{"n_layer": 10, "d_model": 64, "n_head": 2, "n_kv_head": 2, "head_dim": 32, "d_mlp": 256, "vocab_size": 8192, "activation": "silu", "norm": "rmsnorm", "norm_place": "pre", "norm_eps": 1e-06, "positions": "rope", "rope_base": 1020.0, "rope_fraction": 0.5, "qk_norm": true, "attn_scale": 0.248, "bias": "none", "tie_embeddings": false, "parallel_block": false, "extras": ["local attention windows", "gated attention", "value embeddings", "hashed n-gram embeddings", "a smear gate", "an embedding shortcut", "learned residual scales", "skips across layers", "capped logits"], "init": "uniform", "init_std_qkv": 0.0866, "init_std_o": 0.0866, "init_std_up": 0.0866, "init_std_down": 0.0, "optimizer": "adamw", "lr": 0.0067, "lr_mult_up": 0.832, "beta1": 0.9, "beta2": 0.98, "lr_head": 0.0106, "grad_clip": 0.5, "warmup_steps": 499, "schedule": "wsd", "decay_fraction": 0.707, "decay_shape": "sqrt", "final_lr_fraction": 0.1, "batch_tokens": [16384, 32768, 49152], "seq_len": 1024, "doc_mask": true, "train_tokens": 99370000, "steps": 3332, "dataset": "wikipedia_en"}
Each number is 128 + 24 x the weight over its row's rms, rounded and kept within 0 to 255. Layers, rows and columns count from 0. Numbers have three digits each. The size before them is the row's rms in percent of the matrix's.

# layer 3 attention value, 64x64, rms 0.295, rows 0-63, columns 0-63
082:088121129138115125082120128126150152140063115111153131134117121115165148112150111094107165159136125150126138143135103105154064099135141119107140098144103154105158129158150094138133116169172111
062:121116126163145124166122125124086183117133116107136076139133131152147139119143158143160151085089152097165142137146145121106073137125139120129113169147095158127125129167141126142155125150077116
074:144135124082117136153173101146074120118108140107125174130140117099087134148162180124150103118135100112130114134144128106133115149103118129108107114117089104153100119117156105151092074166109125
074:097173138142156089176154122111137131112131119181130110090095142112171100133156133151166142094152106128160144103138115175133160135120126138132109143115110140120148145163148153131115100148084145
082:110131131100127145090125148113153160172159153171128098128161114135121109188143134101156143170129113098128151157109122142120116145141111122168110095177116128135102107136103163106115145163153154
076:084130135178136098106121115155154106143108156172122106152089143148142150086174133115175161134142155145115143093122085121114118157120124119098131130158140116105127116132099102139136106149132077
093:156165099144157135143076119157140084084128124109142112146138162176183089127106134141131111089135140171137127099141122113130139168122143133084118135117117128123157173137092137152108118122121137
082:142101137163102150115146141133124057135105104093099160134147093119121155139097121120145106158099150124122136148136127113144135108147131126156130127084130155136103086107149100103194147087141119
089:155152103129166116152096119136134158115165113205135175113136157142181139148129147148137128103142123141150147092134138138093127176110136122097122159103154143122165159131116157140105134136124110
078:076102149192105159131127138113143138126157150148122108175138099133091125129125107090139130168124129104152119153116098149147102140137125140133109101154121116163077087101129127133184138128118121
071:113164113167156069126155098130150117113096110088127125092122160077125128112098104136143164114121116113077144098120138104157160089096130161105134119152100130123138156140123100127100117138129139
077:139105141125092074079126164134163137118148120080144119101113127112131140108158131143112135180150101112100121156116165116108072123152124134181125115119122158156112144167123140135102141152139125
078:134101099132168131114178090124106120138133120153108108133128119105088116167066101141115125098077107090154130120147133124120164098159133125149116140112147129128142135152113147146137090118064133
081:132121126146097159132118105129131142138083115145138126127142147120126138200135116079169148141134183168130123162111106123118118115136139106113108115155100081123118095097143101155185123153146116
071:120076106178151123128117117122174124096159124125162176172136164104093140137127126128129118126122122157145113117139110124136097157139136108129132133152163135110138118094161115137142163105068079
083:142106131133109095105140159093147139124065125073102124126132111092111137085163146105110148153144142138114125159120157141140127064129120104112119121123120147128110074137160086112139142160134132
072:102139106167116138159161136094083143134156148139143123105123141109116115114186168153081076122128105171133125127120129145106156096101121125125107131145148110125134133074162136131114140075128135
091:133134111174108116148093151127119164133151103151174139169134136127153134152189112126152134115143088128153138144123134158098085062120131123141126141153080142122131144106110124156121143159102109
085:079146137123138116164156120162134099164110127115125123113131134106157117096190130145132118125122061116098116112161127116124152141136119136175146123100140102110111120151155108141171112074107146
081:176133127127124145147157150163142174124165150140129148138151142127120162120113172180125156186139064136089144114124112136118127161130124150111136109127169112138132110131147168117156135124164134
088:157149136087170103176110096095106173117136092162125131071140147128172138158146101176150116100098123153132106118129181145117129106127125128111132138112103125131127158147134104141132139134107147
074:144139129150126164193112137150099120132120136137156124133111133098117126100188122164082096107113091162129115099151139126129163098109142145083123143139136117109124120118165126132152142086180138
083:158094127097125119129100107137142075192113103039145139150122135108164143138153114138131132109151125119103132145162132121123165109127136097152134120091126126104122120109148078124156131128128138
112:145144140148091147121133152172151127112156149127150155174129119133094127131154114102082109170165080118125112112112100113150154108141105147153127145137139127129093124074124144134157144132187149
074:093130126120138129143143138108095150105122080179086080088121066136063136105133137163124099146121150151149141138075165127115104121134123129111127108125097142120108133112152121125144135135140122
092:146147144119110113139116133161144065116098139032148120135111123109142100084113115092129135100129137127090106115153109124166165117116135107128134134101107118109115121129113101145124105121145171
088:155102139134153101125120117106149149120099130088122123129136114173140120129119105126208140099094213115132107142131137148125104156134141125106118118163108151148112150151121139106119161132088118
081:129151151170116138141141114144132108129156167118149104132106102143171104131160147150129079117090202160110112145134098141141160128105131146092115124129148138138115111150096178138136100104098122
068:151117114114178110172112137091096154133136094172093137085143128128120170140135141165127141110116146130176152126140181171080088081129125139106113121132143118128123144141109113123149135135140122
118:133094137113158103115135114099150139178079090108126109104144118151149148132114114130193141101086191103114145164138147140138136135149136102128114106132108154134126121160107102114151134126086106
094:153090124096140127102142096108163111139122097053152108090135113126129118129128117115146109134130080075106114144146125100125153146153133134162145123113136152127165153140112096115091145118080107
074:105120116101130177134141110079118130159143140096149123057121149114094128142158149124095085152134096130129080160124133097088127098129125129124158128148151120140106099114151127125138131087143160
121:150142104143153138101172089140124083132170118148106096121125145116072121183126095132127124122094086127134124113121094155139154180144119144085112147121134090112116119128150150127128106145143160
085:130143153107113127110149132113160119110104143145170131160152149132169108140080115090146138120158175124080115131140114117148122113131099129146105125088080150157153156122062144150121117124102113
118:089149099184113104130144154091132062131142161135134126160102143086171136107136129119118115136113131157136140138123102141138168125132133157149155154117143160118093107132157096081136120111152104
110:179174133111102079096124108137146150133140107153131169115105130127130136131144143111154139124148111098126114108082144138128067140138133128086126146083114124126149170151112147152113139184155139
113:125138136119139130115117111187077185159143128148115155156168125144133101110093126122119125082167117139129150125127109125107101124142120128112133121142159094162133144096079186144158104122122136
115:154140121167091062130149153107141124104093107103111124060112120080141131120161133100147106124152152154134127133095141131147108120117126122084133155092116149111140123135129096109130131162142171
141:129130140128107116119144141113161089121102112105156112152149146121095122130132184140152149115107080083161132158124159151137160181103130113128114142147107149118134091106179111127141164104104159
113:133091140123090158137120121149128149152121096110105094085123090171114120148115105144169123101123110069155115136141144167131085091141110122096126118111102107127120110141076126138136118123128179
129:123097112142094168166129148134101156116068107112137145125133102128135145159095103129135104123135103186116132129115131136136118144131136133166105120069085152141166125134147107117088102102102099
117:142122112100073135130171143161099162150103154133168115147124125096136133170122148143123122140103054126122130144103149123141131123142134143151100090117092144142159128143148115144061124133147125
122:110102095087140152125132110111082146132104106088120115136137190124128135125147135124143109095108154177105120163133117122138181173121145125115160126149127127120114124180174132112105118101107156
092:159131115116132146103134120164103148098150128170130133114146133108109110151069140108114143155154152099142127161093158125098105138143123146073120148145120124167131188131115149141156134169171135
121:125121122085155105113125124099132127158168129125125082088114105138120154098166096100130104142125202144088122138112138127138128132159114140105170123111122162130095143161113164116130092158145115
089:114114138143108118164139148127143140123144098167124108116142100144142101171189135135150143106113148100137138125108134141125107185114140107126130091191123121131149140204132136122141140123084113
118:084080147127096172169107129139090161155131107104126108138172136149129132136123144157111121111159091112152131170146136129108137135126111116149120101143131097139110092088116137161156127099145181
118:112133132107133099083127152105136167137140098110141189125163151135096131119179156110115187143162156112153140151110180128107158112135118115140139144149168135129127132129158110112168143141132142
111:153135130174168078134145135088100140083091101125118154119136114108159138156087096142126102110092193170129140110126108114114124109116172133131121152113107136112139150161137111116110122106127122
126:104123102101135155104133151093123152101116158112166102138150138101119147104104124097099121143181160196158127167081145121147143130134106137150143100151106161159105128095137116121134123151126114
103:141138151164183101126169129139140102098149139109132127127107132116113093101159176124115139106148182122124129099156132141123156155110134146133099170124116157113112127107146142090161132131137198
096:114086138154126127157114109140081141157118119118137127185152138124145134156134119161158111086077180151112107171158081132136141137135158115132145145156151146118122103157138140131123168098112132
122:086166111154150063122175158144138129128093086146146127126138161119123101111196160116147151090091143142120141146102148143124140156114130137126138140144135162099155127158155129119125116117107127
122:119124131180091081138127123123105107162119126155125129159096112110153157162140119174165133127056092096124123130134128182153123121135145142130107140141109142117108099173143134120138149103146148
127:133132101125130127156107127212131100143138116120108141121108139156127089104150118124123162084147048145096137114132135143138160166118132142111140145150166152103158145154149133126109133135106120
127:172155127106139150129105128079128105077143159147129084107116135108138133128089152153119118156146129113160136117117143116115111200117140124112101122147102097139099161091159122124089148151142148
103:106094129167089121121140142124126190159107133102145181166149113115139176140104146135136144123116115123121135134135098105122114122144116134121122107089128166143147116075148128126106116056122103
117:112140107108130191154102112175076143131169124132126108157107139127140108153141125130108160130137161153116111169120133157153197147134110151088130116165136139137118119134134157120147103140162141
105:161098157163147128150125105132126111138133095123126109094129138109118115171111085173136135125124114062139136102175077134115129161157154114125144160147131104108139103114125110132147151101136178
127:104159116145116127160139104126106093099184132196096097140124119115116098140083130137138106108128156149141121137127130177138128179114090122110106155097130115137121116150095135132154110125169152
111:159153115148174101098140157153156117101115122088151143098152150151116140097128096112120133097178120169118133080149128126131095109128096132126133160077139135124165149120103156142117098101112130
114:134120126088148140130143126119100181175116059106151132094202152096121144140133150149134119121134093101126123148139139112089116138163146112105145119133123113143130102123174119142129147122147162
096:070132146149101103106115141082110131102089179168156135176113133151144124100071157117122151103121132120159119161127151120141084112102118109146098127119149138150112133114139149123150133099135110
114:106137114108098140145145129151129112185153161175142094138115127115154149171151103115131122193108132136105105173101124139137111089178133128151128093133099134140106110119124140157124146168132114